Weights of a small transformer language model: 59.8M parameters, untied embeddings.
Each number is 500 + 50 x the weight over the matrix's rms, rounded and kept within 0 to 999. Layers, rows and columns count from 0. Numbers have three digits each.

# up: layer 4 MLP up, 1536x768, rms 0.0484, rows 410-444, columns 384-511
# down: layer 4 MLP down (transposed), 1536x768, rms 0.04, rows 410-444, columns 384-511
# gate: layer 4 MLP gate, 1536x768, rms 0.0465, rows 411-445, columns 384-511
up410:489578510664476499492467647495418480521540425589494501477522452537514446463586470677495471475522457458574532514427545569499491550609504493494429485491507568585492534474501464557514516596534479488469524552557456528485401395406438516461567462526522441407555547492511630571574435537524460546377528501579530452523497545489559388453451517514496527488506458521548387469371620521520576540542
down410:519587511553502513503532526453419469521539502502439530431503534536470491578456536459555508405498515443583437458534576491479448560524441515489518462454479383578520497475481491508579420503601472495408455459527451532668392493583613505489509467478457510507468545586532541553472553568532411446451527557462496418456542514562509458382561469462468613468461529457505430462434567478547465545572
gate411:453429515542493569604557562449601469591510549468541558489543531515444560427508520505484462480487592505445512457393461424430398536550453479515433537519407488516550457532508572569532454531527535549408511442473489459500506586480481466456509519628538537483474469477535515529549422433423448421502546527441476615547397444558515483520494474492450445511458425539428506561585391427505496515501
up411:510528466405484512477494532475407478445393508482387507446408507534492575487459504526442543504508472425427464477501549484561498526524521501594539483525507529479493549461496478519517360448593546458552526510481480550477550440528443489483564461548446529569490471608476450535504500591508536491528462494513472507448551524423470548506487499505450563510415536412525513554537462596521459575472
down411:584461604581486446529601532474577563479453532535550513465510500479477527439479481478484519460525467516434503474496497515314525558478486418375478509483550549453522420452431576586452491598434513434487485459547530494415456496531581518490490447522500474472527489521492542549530574474542402455454485454504567541553500530492586420507535555535481491494472521517481465492574469484537467544515
gate412:507448511480502522561525509462552519561542543584483553437550518494529508429548412494512590487493376463581433479451536459377571510590555454442439471485438541453493479452431482502533474513599453521558507521507538509526506524530535466512416443518427540534527491455501535511477525489407472536550380535538548519525431367525456502528503325566550465537547487582517503475487530517493415487434
up412:478500464564408513419462491472481521553486466451557571546489447448470529552457511493470557421513446543519515477588466534466599423406557543529436534433472478440437567498460453473419518520443476548443439479418503494562543529464505489613441489486463474487555538559594521373532514469518516533477492541558466497495507602572567560399493472503555521469459545514521496473481447551621553521452
down412:533572383541475503548495421563499515449517412507532582543487447497466517543529441570516601460504501454479530547513561490532534464467536524453499539547555487495424482528576417530472542496498480500434528517501541500446445462489621509566386523501490468483527498526464530488499425472527408494525527564519571475493574469522487524461570513605489414456509529497538550493518488457472511487426
gate413:483535501436484532601522556489498459482515486487536393501608537586515439576431578416447401481545581452606512522520544527459542462545512516505501526449564459533466445548558525537533524494513467560500481512481498419527466449498548534553587460439515542583504440584605562523514586559443497464505470562393466524486476512551423536528505573480472517411470447522534478422514504528527524506498
up413:420487529536454584430422465545519459458484507363518549531548541533408448515432577527465470458458493538486467491541411455532497476552479519477499445391524461502441416546562517513540549487604501539533425480485411563517469604512476449489528511510481546605532527472476547434478538430503406482532497403462565525458457548500494473484482545597471454426536512557528494405490510473549458457541
down413:519582496531564570521530464510488509522487423512478571467423469520508566545542493503506477488483422412501520399574450551587531467556478518439586511510514467528423583554473566550528506520555545487494410461561532560584585523560482591491546544533504523565517498460505370576512476554500446538505624519459505451518421483450543463485495456497485513525498516528464509529458366477501526561474
gate414:501487502454453453439377544494518422597574488600459554460489519451457477514571438435516479447526474478418479505463497455485394476410452476539456497408483508467518558398502584514518533460437469532577443517533575569548380492520506456499499550502521520411484486468515591486461481616494459513507445488515505508449537453505549461494491442500520563467433500535495546460494547516496514495608
up414:435447477440463475460510461438501491487483406602447437528535499483503382485547542435461514472551516450535515485523530590507573478505440459552516486455479465509532448428466551422406595445525522516478450532522475429558415505486473444517508454519564550430384459487561600429548456482517561395550520486536449567479489444467533462456457478524536440537531536475595501432503517487543525512560
down414:475528540473529500495530366470481560536482507503426506538412453483553436528539533388479435526480511514489513489479583558494498513488491567431579484516432490555599505412497425585497512462477431547483507502483590440488533560595522551534487544482545417488553459509522588488467476518488474551437567456569486532523543536464440522520446536531571498496520554510443542556458471523475569495424
gate415:460493564512521511500463462449486432499451429542437579530540517429542531519438447421440468562488485448401509507442553527559520500530406568607452446405480570479476472506521489560537500514466444511614466429573478456491583518497523470557590529617479394539501609470523482450519550489437472539461531552452524484488492472479512506478510524447477436476551520589455461478483490512466456581456
up415:502566447504458574531535416453525521503533482444528441512515469396555449505588452482475519433502434478463448455422445558594647456489543488498425514437506517574557589529500532467490508510529490468494493498561558522508553468488502480512563526490556394610483516569550518522518491435515429503476440484529567524468542542563502545446584442525524476486507551486421481585437530464532502500478
down415:472483376621523603463532511525548440485570538548594589530593528476510435475483456478498480531474509529581479532527561550486540436518468558460391448510477424446475562551559514421492573538470491512486525497463570542523440488453441459533457489509446470496417542331474478469465526543480516516414435460472502482498543519497430570510579529538463492471375570484462569465488501549493494503566
gate416:493422457509471548657578506530478571461427548445495418482545460491546485544494493527546450454455625459493422458403483518503564564462502549501465483496501545549470418537490395560515532448477498576449457387426530519434602495470538491445597514499523475443482542499542507499571532514532496496497406599483524653421514528491562525481465427588409462368496443504557477592503485461486561459468
up416:571514459486535560523519475568566548487554463559502455505464548427468487479499438488473360429501550523453502549581579557462541501570526483513496465522539486522540485467596454465515526543519508456491535560518511588434561500549435496520597486471477540525472682559522432509486486485419481568533431474513548538501422412453577604592516526562450435356544516412535544508426440518450513503423
down416:521594563461512441534540519595448518519513604514477535451440581627521580483512568534529499467534521543468465523533537534596547467543410476541434630467474396541460540434468488488499509389613449440510551486478523564498487474486506453446509556535485474450452472507399554485521558547480464508478481504471522511391534485477539514578408425506564483467561502508596500508531554505497501495568
gate417:457522529556479436564527466613554450443535512519512445615447534584462452574600516582461425467431484490544435571466474533447415441563526410478399560516501467450497464511469419474600520509491423539432582554536462455444569437453442420567518568546551552506472536412517504537538447547532396595452464514556421568480475566515603439533490603549441535548592531473472498467468529456510436438467
up417:461461513557510485507565448512573491599526480463548576436464475459454602498549447437559533438560574497486492459569498479480567605429396517539477515449507471487461483464541425544463525450518544428572492564540513472441424444437486490461387457521496431502501546456460446473533551549496520516515514592531454473521412546490455564457449469472451519466407453537489488544457577530461558552574
down417:469399494443388507568522497540513533469478530449498503569412539471531557548549459447469544533412540510549482581410411553445488483441525422420522479456551563410533535491477452432643564639435631419564516512570451507515508485438417501511455631546623409455478401587541517498439503453506504529498552438517537616533475570440456534537506511475493417454463522440517500423475421501440513469464
gate418:525581527547520495530537503468539547522469542613442468455572516516477473525413475532502504507491522459524472514453485442545538412458531547438534518526531606391396429382452474523523538493559570501474449476507603490486466460463504576583512437507541526570480535508521468471505442471421441492523452585549472622474474514593499552424509426490576504501478546524512547478487397457495469537433
up418:471535529584484459569522456583505512478555459509468434488598500544456424512445454456546464480457505513527576482453609478562508518536505525492596505430412458496500460527498518509539456479608567433548474525547502478569464539438501493489414392444483545581464554436492484461495552552406489461517495512457522472477408501583378580570410331464501485516468512466516501517488467456428515545551
down418:484478522453465399541435515423468514551582495422479471424498430517479482520452472464561482516516521502630463507516500479525552455485479574544540422442413433526466474441526581621503393471459372430475423515537433482500452475575513410552555417529459509540550449432499467477585455465506562550478498494493479446452477449497517439522464505470602572466552505436633507493447547474536524505552
gate419:451507465570532556549494494495649547546618417569462574508470513463556473432427465420440493501532589502536507433520525570426518457507459517428501497412540527454508507434437445471503472520519428546596435431505512472547519446539493486522529548529527543517595497491518392488419568508493563415442451597491506538437480543516525508434501560503523530475535538607473524505494594553507490515539
up419:555459474482535448511461493571442544494498408558444568491456406409522476511387466431458518539411514491495431512443538556417496578536464458472489411432498487508566491422459548513556455421589469449508526468515432475581428551542500486394560566503422385510498410481459469600502532494511508501485555592496471462506433516517443563503506487591579537469498474603479506497527528580481540470572
down419:596544460531488490449433520602486559505564495507522549541432512498501494465441540573565470474561445462535492417557541519523503513464457504547474467537450390470544469520472500460515469505473426432534461490502538493542475489523498492534442522463480465430501462548467492430470518573535463573548496443432519463522433517493468567434485470479455482586560568470455476514436507553526526452419
gate420:514447548508569526526533500456517471550492468525540504542518468495514515410558472615494461485497554457472525427491529482482506401427493476442458490529565484420461468485410499555545452541498508478562447525508514526578463528577489489527439548482466548505568460515469484550601426436496500435406429503493421550521473481493488513408485395505521522470525536545506478593521458504496507533508
up420:470559477577486411473499487462435510475554421499462500499464497466465478489571513500539524506572550494466542481534449504481551547464528514513549538460525582545593504483498499509497507480447551424552449631428510521448444413490474506439489547584416521504532563544455541490425528464578564483530493466513464576442468491547510502504500476551418451474502496446486452438543574432450496596484
down420:489521448444535535545605563538568490495497504419557536467517494434505512466574504507514494527470630525514540500560549505468478424631461430474462442491567442492478462508542435486586529462554491547510502464439502494501581499363517537487501566506523395492549374595445512458533530521495567550558512459542545480501536508506417513559493470417515453522417523559570442472517466494504511514527
gate421:478574488529498565496499491475524546523496474548436370565463516523463488510460560539491491572568537538511447523482533476482475465504597427558405482508496546410470540459488354479558482545438500554448505507509468481575469555541388495651569452535455534445532490483488560470491587460417401554594459608480458495520484503544528461492450483513569519485533479507490490430558517511476464510426
up421:578459350499472571526496524419474508427363608441500399428570515447401529485512505491482464479597493463495528442449553426469547511477429450621476440521425553438435454494673433486537507445486505469471523487440538505481419614502445478545422468499526524479397618575435508476406639503435346583689486554480465538451524467516519481546459508401436452604407465478486486497607488463429512413384
down421:614455538565524513420537503493479474535517516487473544481545552470480482461447488550517442457540571433546552523457506458355494443388462542500424511546527526433606504409456451511577456453509514504496418480492448539526609524449473650535452513342560598488452512520459513551468437425486535522546492531474443459463555528490625470651525541466503467542438551446548500532528462482514412505553
gate422:530526551495540431579574566521450581556471559574473599574463562500484539523414410363487482446491497466535353445471527440498543544482493504540523550479453553562518445507520512610500468443426497502525451465530489420606441513490499539456469475532474442581493449535590499571630599445453563478462488431526458445524549482505516521438500554452629521411503575545501444499524363526545532556585
up422:500511486440525564578494541535498541567447535464539465459459468494645495478459515451534472464611436512578509493466429562449453511548522452487499539484478484544491558501441560465466518484532472390592443534523547498529549549466533524513531509434429533433461534438530475450480495460393495458518443523556511492478544513566481562466497510492382437465526495480474568526580413578564542472480
down422:529549509595477494416527434546567398470596479472366464509517453498516527594516539445404503488484529511478512434561536434455482574522393550538427528391481524468548509512512504515564522514529456393402491522511576448565461527554571559508363502505530526514499503448535554524493497394576421509448510531455491451452433553540505524491490472510463515561453448508499471517511463485457541472450
gate423:518458528549501425593503568487613468563522481612510544576392496557517604506477579508563447529522536581500474431490518582417503504548444642553528598533508525434519393493628498563547458500438471552589590385442431495507547505550428499504544479571461574458607520467549550488589542518504511528512514560578576498483506561505645468499457448507454632459481381413540535457415658538517519421519
up423:508558430602494499518460515611497461478505464497452502583573469609513521559462495569504491426456507478455496555503514492461569507545492564561531495571453414568491458522433450471445467448464547542460522521576409537433551473504578526578496529521519453487535518471468524483506483522444467385428448515499524521440501532449534500385493434537532538490491576519458542473420483536547464477604
down423:495446524505472563559476518525449541533501469543572608375550482456576414520473466572498425507511449464578510529553440498486530536568520514471519478531486498551335486541473539559469526505477542423399453617542458510511502517508457526485474524454465476434508532462494417512466422532477541504536594461498471530541554406464548493492455577401448479481521519401487516511529492482491459428523
gate424:490434386453466355500453503424593588388545541538585447519481569529472496491463467386557412475434439559514396424524527573464559481475473454491480482571480504410472479521515483505458513472347455565452508531486498526580583507553439432460549452541468584558527517518572520470519544426471537507455445520505531606554547479539451537576533428539497459601432553462501449533397423491526453635532
up424:546517513478418518481508556429474427543427469479402535480509485530593504585450634601500580526585527568498537442415464527496499495557520555448507467559431452525537515494493448532600421514530455408553527468514531500462425462590495599531477469501478426513479437486492594481485512579557511506499538505473468450436389469509560536418474569478480379593492490527504458513519471584538515446545
down424:575540454500465544547482532499525611542605522548583526472448498355541397414424492365493475473479524472580512415390421539443481498564531467369370471466564521514493478387467473492532458426481604461422612466489490423447495532385432429465477501503531486465478456502442432412514474521473507500544482543526478563526463581519424549525540483469539563604536531558530470587555488545478484551565
gate425:528503552495418465497415437565453457573473458438482452522471497528482578467549497478536507504577435471578480581505465471565554522543501502484469486486485465547518544520574488487510559441514476606538469514515474431560509498547424421493565534462481569517407522493426547473560485383597449460527424451477553375485470453528556492547467535460553444499520523549445525446516529562479546475533
up425:455574492416656427491567518456498500552441508467524500551615549388475495469479432518473553498386466512477486493574524446395479440454511472502502472592449586493549448508505503553499483560458499398524503561561483499499579486526607496551499555498441511456521486500465497491495451423542531475528569461535493506364391520552514544559483580516459577462489522431557538586458526532432510447460
down425:454598386492467496537452508447436498470500509486583466503548535465538478547539545494362532500491482476432545449545495568539518507458525493500476515388487409527440525550514496492539461487451597495481466539386513494527547481437457561489445559543492471458433504515497505559457598571455456658488473428455503455447660494516466496543549460457527534426481456608382484460526485503538488523511
gate426:485495558466587499515490538470502410525522556496424608578521515612533514476514411532420566491432444501599444526477536523518447572482505502462515486504594533544532450508537492551583497471582511513571447575502517524524491449474567553499484498523561475364461484450520513555386518526523434548462530566458568354499529478454498446541485477553441456459509509505488524425434455430399490378461
up426:560476609456442445492541440506545514475541477406493452516475493535521409573523598481533512508553452537529439425529440523594456433451532447527442542490493463525507495496521451599451488480439573552505430524459478565513497501418429553401463443454448403645497385531530601440544529466510533405552424479484466461602451421447547518413517517439490395524455562559515457470474491409429545556443
down426:510442521472597498455480517487504511452461561516435434472461431568557536570503483515508478546360474475529520551441486506362445536461424549437437442467496512540470560536585586501466421398469511577523512549520434468525510506492501475459454416536440585437504541488534578549536477458560451570527545559453594538556535555530490514511530560548561514494492520437484472461529525478387483427454
gate427:518579459508444515535536526517505497579513477478569476598531535514520482440530442483509520587472584509481475541463567424481492529552483522456458505434584534505524437500474476476454453588491478427435469555433585529556382540435463507506499508499510519539515512466463632482391476494538578467561512449486539508507547452488497472473516473488432498544575523476464459519405453443494493578557
up427:385505515502474499436424521516446589470454369520451528404463560461473485469420530585420541491513532476460468465555494442651479482554431436484416526475530602493428427518592534461567562507542431496571543577551480562461500463539515456405535444495499473491516529470537503485502537440471601538487518546564529490547489383582499537522481548512598518484563461471466480410584448476471519537468
down427:611480522580420558539461556546456539539474450491514464497471501449481528389457505521530584527599534535401521522574466459475483586531420455578452570568554488539489525671500522491519534436543446553553532578554598494434537431473421433500481469562440461479555499470531528529550466542529466568497369538416539558538442510457490588553493463584536524545464575447489500515484442554491468506353
gate428:517565451519548485528495534505443558597529506461478426527344522505542461532484555473392471543554414458553498477430620506532524467521548520473551604486458506549419512485462531486573508511506538556553487511493437504543562506512480477552515527468498502525481589506499566450464526481498561541461481426439507442518547504489518447458550527468465529414449493504504519462443479540566528436492
up428:518504524455591556568476517527502524552421504506496476434512515468443551492554510447523502439566510447473597423514458384500528452444490495478497488448504461518498561466397505485466547466551478457516498406506550508512427554422573561535453528548425404462438450479486491466594435522479562529569573453544484580506506470462456516447507541532440460453459534562421521419538475453581419429424
down428:475460477472476566504501433430421631507546537554541508501543476471470504471566511513453439448551469424513472531493407460549452471459451485501468487427482517482503497481538531403494498547554459526496444514472569503478552511523545557514434440504458600461513554466532547452475523519478543477483497455499508472482468581427583499582503483447415422500453515477446487491590541454535414493489
gate429:424565520604476541538493443480556464464414402567468465537502558602434574432500509541485536482460567522450468517473620494446493548517461440491525541505393495511475563508521548447458473521438544416573475411435463383494531590469512591520568496499536548447510420536521486511472404578470453556538394429533528419481493476546485500392467440463427547478588391508516480535448443546591471489527
up429:488569544464515490503416452518443440513398492534544533491392488573475458512557518556458461421544516499515527468484457444486501534424478491534547475449384506457576511463543446495512543444602488516477506506528532515396546570526502485536591453556529554554526513576501523478564482556526488510523486496444501430468602433525502479485508523431582493428464469553536478470497409435542423506502
down429:552590532523511475494571480544480466506479530461468455531441489480471540524546541350560563430523574505508506479406486423508465541527544495641578516514493551505462534488456509476567539522448469540449560501538600531500472463445431519408493357481405503519526470595506530525543639438493525522505465482513536488551526571471480517524479560430536495504551488469552530583497429507507538511466
gate430:546505573451451562560526548536446342471555446504533497511461465482410456546445410464453526547479466549483461458432523566497586472532544427508578530445496513461470513411485495513576536517464598502421510436457668432533587512485533531531421539580404488518546443572478485568485514522464529450481483549570499512440432445557538487500442533471450496512513529509524501477420529556588586522460
up430:503543491507507481434585600481479584514487471522448432491481537535499460524394535525507447374518528571495524506438578507532456558515531514536500483506563445627452544480476524561427565562472493499441487576602453495459466533472464456436484562500585453520434457472528520481490488435499421505413561566436431467514532509495536458438448385431449517453507512402513555541511544549410455538430
down430:516481578459423452432494571495450505427483489510473454507486550534436419504542430581500490525517530484481486570455561564543519559526522479541541604529426493552527408524499502563479538560434501572543550552500436519465450484529422472520543605504509527400582545492550532490463535527505555464497540569499486536502410466500446483459500522512566579419532515450502499443469494579454513527502
gate431:508449410456477490534419504584532497438475449433482479485477505568459461528482495436500402466430512509443449396442527464509454516536598464545526500454543533458475476456482576508555493595459429489465528503556414425525536494468490509472485507552438542453484481537477570516473523563485616561604395538456467481475538493490544500431534545477538468460514497558639417487479370398406472454441
up431:543490380504476457455548565475493554530485533518533388545443562479510547563550488514551574494491479477510470431436522577484428564470447493486472491526365494475559560435513568554515414472473639509439456494449493469595474526555528507433523489548506507522448516428520550548512411506440505388521477523575484446496500495514513562540543478522574549439565513513521459536545506571482483430456
down431:433496376473502568511492485424505494365597524516516613476491582557499406519502522550504489506549493545502532468573482524358544487552524539548497555482554497452494512486478459440537520521519495481498505442613546499465477434422534563533452505497546495510529487463560475545558517502507469510564502477511468539590496501485559484450462451498579459529500467527519487426524456556536404498504
gate432:444567393555506476565518454532590610503498471486415506586452585524454451395532439526586531497430475432454460526487451572435509501430461510408438508504572528496493526481458565528523526516445489507515487618403590461590432561625545453531479504456497571505573448556475402519436455473447544452375369640392553485508371572605495524514421450501483609588491466533620589456590481583562458484515
up432:487515471489556461474566575508508409464456514531415549523567513514477506444511551503521416566428555478432529423450524562457540528615518587493532548490497537503516439493525465475502500562451466546549460531567572580419499508437520525523519542480426552468501564451490553624554444560552435543538577505425534576482608572559435455533460495518466527424473592489557452607563473514528416575623
down432:440441530592472453456526586410488506434429468552545480523443537461463476441485471524454455575568549468472607361602476497556525523456529539574517553508502492565544541458469537451584515558458540532452486565488539513550536421585560512548556574462423479483498505347471557445501503415513452501638454522511507466514566449537556496500480487460454510497438435479469562570514548476514572565440
gate433:462455590495511443575538570452481436465459431514514546515518461545453568548483543509445510531469480480523475451532523545485552591465438508504485523511432454496502446505541541519533527544460496480575450566453417483510525546492457531432475590546510613478584471587488508469521575533502514452524525504456520554461504446466475484464445568406511493508535457608514500462546530531495405536431
up433:630484493405502492514531479586413524561551488551444415516531556475554450549471482547527540487575448544501501452483494483475490479542561477459461622534595564491490571516516469510464493520506466459535516469553488509417465532538477447548473460500536501487482448436531473498555501470503561466530514475582473560442507578433458392504443495532493517486430613385506520591500517606498521532486
down433:477546564484463526510583578471453562564515532456528487472500449455547508406343363527487566501500465441529463585513464499453461515529471431491571515526446637429521464440490412527550366527532501555443425548401508598495534404505510540402503465547459520442498559513474475480539511400502497454486469508576543491552492472493530511514473613532571406516540499547568447524431476547447510496521
gate434:509518544553441543501535493435558488480498451537482533550557541565625512516529533507538406547508466468614449516497413488469569475499463522548398489477529454534487522444575435530552572538520555529620589445392490422547507535498430354517529520491505521450503537501533584447591500542467501483513594516506517452475566475531504482425516579458501530447535485596419495462499516473473484480478
up434:458563490509449414457531554502525551511454568476526507473461511442573502655531545505381547535455524465541521418491509489572490532473486436426465465436313541516510535457445496480563559398598569403487486405556538504559503389478491558476466493468461548437567376511479401445528438447552460455577433503511535477424584502546560561491427508490503481561565465529591523523522494455528469418502
down434:484616459454511509584584499509535580533518516465502462465454479437539509480494546508527417523469486532536531559553551515525418454519447453516398515477536562547556438455520479554484534409432576441508473511444550484543432464559480540553384500464540426534525511474494511554436512545428558527542465496549483531506552491536572571521430651526528501590534443451545507457519547462513520534503
gate435:602387457462546471588532448434520415492500514505429413501573385490434500485537508512574508468538402496547484383493494422515420388489584467493573477438515499483513549485480462443478485568467488450523462514417489488573478452434472543521544449495467500543498420500536554514503535558396551501609570532427461493474466411535456418441494571476551446433495399502425547379534525459576444547422
up435:492529450444533581464485480491491602499456385448538487569474512403512464518537386562426412490554437465457560512432590494474542464462433515459501501577559518446468452446459494466454555534474606486549482449551501577512450473478548515624485565499489456523558506552492450508513580597551509464520515507530446625451545519474475449520439517593467514522536522440570533520507494482450516490499
down435:565451519484529529534545482555597562548365530468635548557441513558608445503514528478546482505570463509470432498480483446576534546493483581455548457473579551499502526470507492500470461514424442540457468458479472549570582543553613420491480468482402434579419486457513442472437519512490501502527607469465478444448430442590575533547509570518536491480475407494534546490483528454518482530534
gate436:511528460482557376460491403528535463408494369548503519557466535538608459505477516583492540477471521443503588450539451435558516522469480462515510508469430465537530423417477503543554469586580551498551529473488482460473497541462427459452539441506521559597491503551479514542511550463523524481426472582498485493521559381457485509447423522546554589442570490530487472386453425458498460570491
up436:509555545513615491512493429549564444413552482495512464466541486521426533501514534518554480509536479426475456413505535562498475521468400523530512466451424412459534600545427502479467423582440540494528502518541510471444477426517472455543545579497422593515536476439535507535466452433507446518521498457498530488417585482569572496502488521438525439436557468503499466508574488471443568564530
down436:536497486592516468508504558524473536467466574478558469580458403546496498501458532317420504477465398548453359455510401534385516442564484471402419530607463462464542527554442457454497586526459479472419504513433557476501515448490538454536478469510577501550382438397495464517476502536363583479497450514552412612506428473508552505471496458423504519580549531522489429475516441547430441541517
gate437:456584500444493524548510534450542470515519462500514547487527475455441468548567541439549629484541521475523488500496469546556483443498517553463506566533457563389463455416541429523518511502489495555592562438500539426579486473444402402580577560472460438531469470429438530478477481374517437493567498516421435482540547560481554459497559514507559495514485539529487535484536548502457494516479
up437:456486490491366425460442541440413411398451480570403493503505518500477510507389471465532447490444513463534485524503499544510539478588464486582468512492471470560502515491449527426451514422416512504483536513502420481428413427470582446553526513456514502369557617529513545499471441526470463443454506407515553497480445452484473488400505520470552504587444479475451560498510517457519504477580
down437:483560567442510551501528562561542565538533585533399497587551530539563571434491457389475485476561441491543560528540490463422461556505480532553489557540480501558488464426482574500468360487550513577493478479600523529518478578458519423470424521403497504519507500510477504509507508463590498457472537472448485477526459567463482480497558517529480469444494586502586501552410415499393423492426
gate438:551599471512472587564470587620520487516508458519536538563478556496518535427527530446470386495392413524496402574536572398527532469436439449425426506447445504537455434540490494516561478535528439506446537465431519484535569562526418475565488446591554521524487481536505493520548533467495502393509538548557519523559526561546516540438380557524472464442523447474521492475530612511557422525567
up438:589469473565506463357432434475495541544478375503553561492371430505467446459511418605455522488579464484385541480560383526525591440520493457524521494472494454478492546433516486496565509539522564483481585623522539451594497502451442408434520484425533454417531499578542443468575548528498497569550456534472392525418515570569425465584555426528474575534505489507484462562529558504463492476485
down438:572541555512501527451516469428558457517506501536575609531491516480492527477458459576513514409551423524490476608543455503434448545565581467581566442489485500505432448449566446548543560461544560459546554538588458416483492480531410439485441461490472534486575534573457550473576582508534409524523468569409434533536582554512466518509509495581404481508509555564534544399501438551515506606484
gate439:445485523472538470535573457492478512441523460412545456512496590478547598457559550468489415404457360369528521447478526535526490524546489586619531476536481436446421484434469519535475488487555545504482512517539495476454585485487449521492529557566585583494525436504543477515445470357550592412556524504527543515549568542519507521474509483542490482474414482523481531539449537397479492524576
up439:501456503512457470564482497489523541440484454536442586587485522507493530480520477485411545479531554508350471498473555435561505426527470488612496473454429577481512510466506408571462542495501536463565480497449500556451492488487486529596431431518462533520580560574480500501458520564492386558542458513501440541544512457612579648445443485426453523438478481537467515505505539626477549531541
down439:375518441507523529468500497563523428499513475524468430506459438428458430472429527468511464441463392446377494541560482443572561536534475486500517508453452487481529479596501548540474517444489439473450461482417449445511488382521481503534588495559478504535522504429392539540549410468532469488440404509520571499491561518452507455620462497390493483514592530520495576458484456506535415532462
gate440:446571503511517466510493574557458607448477491454477512572442497505537509532444551532480470433474468463486497353487469384540455548541467574409501520443463581504513521421509550352491502542433416502487482492446455520472433447526494548455592468523523562531502556513560544537488464454494532514540347536460541515448495430510510467446533487515552460484477427449523572451452413517473461494458
up440:548602570414476510426578566481474519447510577536493460448518607467559552508561511617610487546532438491473404494566532565455505504524466521510583472491427446565474514427576518403474421482447552530443452413511501441421562423523523496522465483471483513540449465523534501610536495520475575505605414464468596521504493507468474425471595520433423489445484512465526467436568421518418534487518
down440:564497468471586504542462545549525587637462446442486533486524552536474547566412530468430465495553461402510465501457506406490492429475505506466543418567438495479484489462451525508478497477440475459580467497604521583457492475479478526533415454484456475477545475436540532513460591514496438510470506486513384545548542470397538463543509544489505509545516582467646468555583484544586431462516
gate441:455593453453579644591483431505431539510552409608565439458494464536464506486598481539496591488483604354429566473398488524557419521473647567483485491501474540495583535440478517404452525502477590586533570583566536605496456528457477421477554450557431564536453484538492542509434499621443523481507469527432448593481421402557506461532513417497547465514494490574562507523549394478472456592536
up441:439445486549480471467479488452466525504408420560524453453452437463508505537491498456528523528507482393524603410515483457544479468500508458447497475482442446550531506480616498457447491572460457515534501494430507516449430481455525478520595540553522447582416542480467477487418358498520570567551409488495572474530523500548480430455488477399484458563498528510450514509522539538486451517589
down441:517432452503537533456400528498456569534425475448426547449431572533492592533461453456475453569517498529517459402584571521546494567481504412602485462470531566495560529509541540487536422440490497479472521496414516482470509561433516494429585485488513525466454571456475468525478647417540510470480535522535477603530513486511512490552401476474511547533466474511470555508413525473539452463532
gate442:466562455488575544520557479516547560510527474464543466503502466492530455544558456487439467484510502513559506390472549491549510495512622577523543493543446577490506466536431534470458507552527475490562459429555431503523527488500498463620467588564468533482495420512591528507544429652514482527436483551474538559591501537505520500484448510505598546405414552520510509496479604479610467394550
up442:474532539506593437523470430495500519513569499586483465469589494507518494558422512490542435511491431503508482569474531513464494548487414530468478526527503512495566397577529430464476465550496453575518461523519510444419540582556520489393593455520482504506364466508427460569512566487491521498482545521476581494442487495446514440552466569450427533475577536463422462482558549436475514530527
down442:458440458503478467538419425449503491435483507474525463480559553401447493439544496441475555556433443477476492503549466523346538470503517540534546479547514446569521434538504473536528465381489458540559587549499507558471509464523533503515507387444560534535606450566464440499460454598466503473547529518522551504432534507513509444546619473535484526486516493513581515483555524471521588509430
gate443:544463500475528466452570530471550472461446544546501487588464443460466499666579552472527471445582565497500419488519493558441472494483502522529542500455523526476467502443470426486500504512514502553449520445532481541463550445558474490529511442514573526550452433434477620528508561451595441460450532465456471517518542624489598397523532527471523473464471530575425526500511513470469576444488
up443:495548375491529470460453497490492473473437543468476595492490433514477507565523412522543472567446504585392396566486578506489533490448402494516507488493485479544507456532552543457545494467467489443444563552453544459452412578497601391486518484491445554556597572489463386489467600476551518518480547411485532459585510485457392528494502373548490503560504531489540478538487542404474550514481
down443:551523564475530450468561450460500449387514540474551515471491607473517541377504469481489473556464521535629433544554372555421522518510428570443434515547509494563489446430537484517500556537499463469507556479527573546449463439537579461462416499499540522447432504419484454592434482404506460471503425593448510485483511516475436561536496475526490460527514503486516563513420445477492515421400
gate444:414497614485411456572509469473572431584528515557531399515445491581468431534514535483531603556502465440560462557483486498555545546556407515537402515480573503415447497547451446500532532633511597495526561539463492448499514514432479495536522440514436540473491551499485431480473390492492535417500451538485474485437424423510503492506464496513438499500461430570488514477496514455481468586451
up444:433507543603483540497432456490506406578549457575602499577483436555560459517531516482461421560475536531525507496557465530567468475500470524524525576595537517460491335484464544537557505438513509602474488495551436484454594620477482443533511423529512509445471491444510459468546453565472507438509383418480556436459525495518518498505415554530483406482440417502479558461530485614488504512500
down444:523543469468460477516476528520496456519532505496552541499547473499559547477518474532447447595507424475449537500474573501527455569614521544460595576514497433523529477504437577462603414559587485558443505434554464559462519474545446513472445474456454534451430438513465523521573503433545527476488532557449512572531538454428437523578483427464662514513430574499559481584498516478544510415412
gate445:490536483499564440472571513498506573458473415538482539566544478550546511507563557466484523387452670497499545510524451431586582514497388570514461394445454564494503359476564581457476646458437562485535497426479488448444510469504482499505546523572423551516472507423512439441525457496457526480547454468501474533494454524603532513472476536453574477447456472455527563436484574569529429464519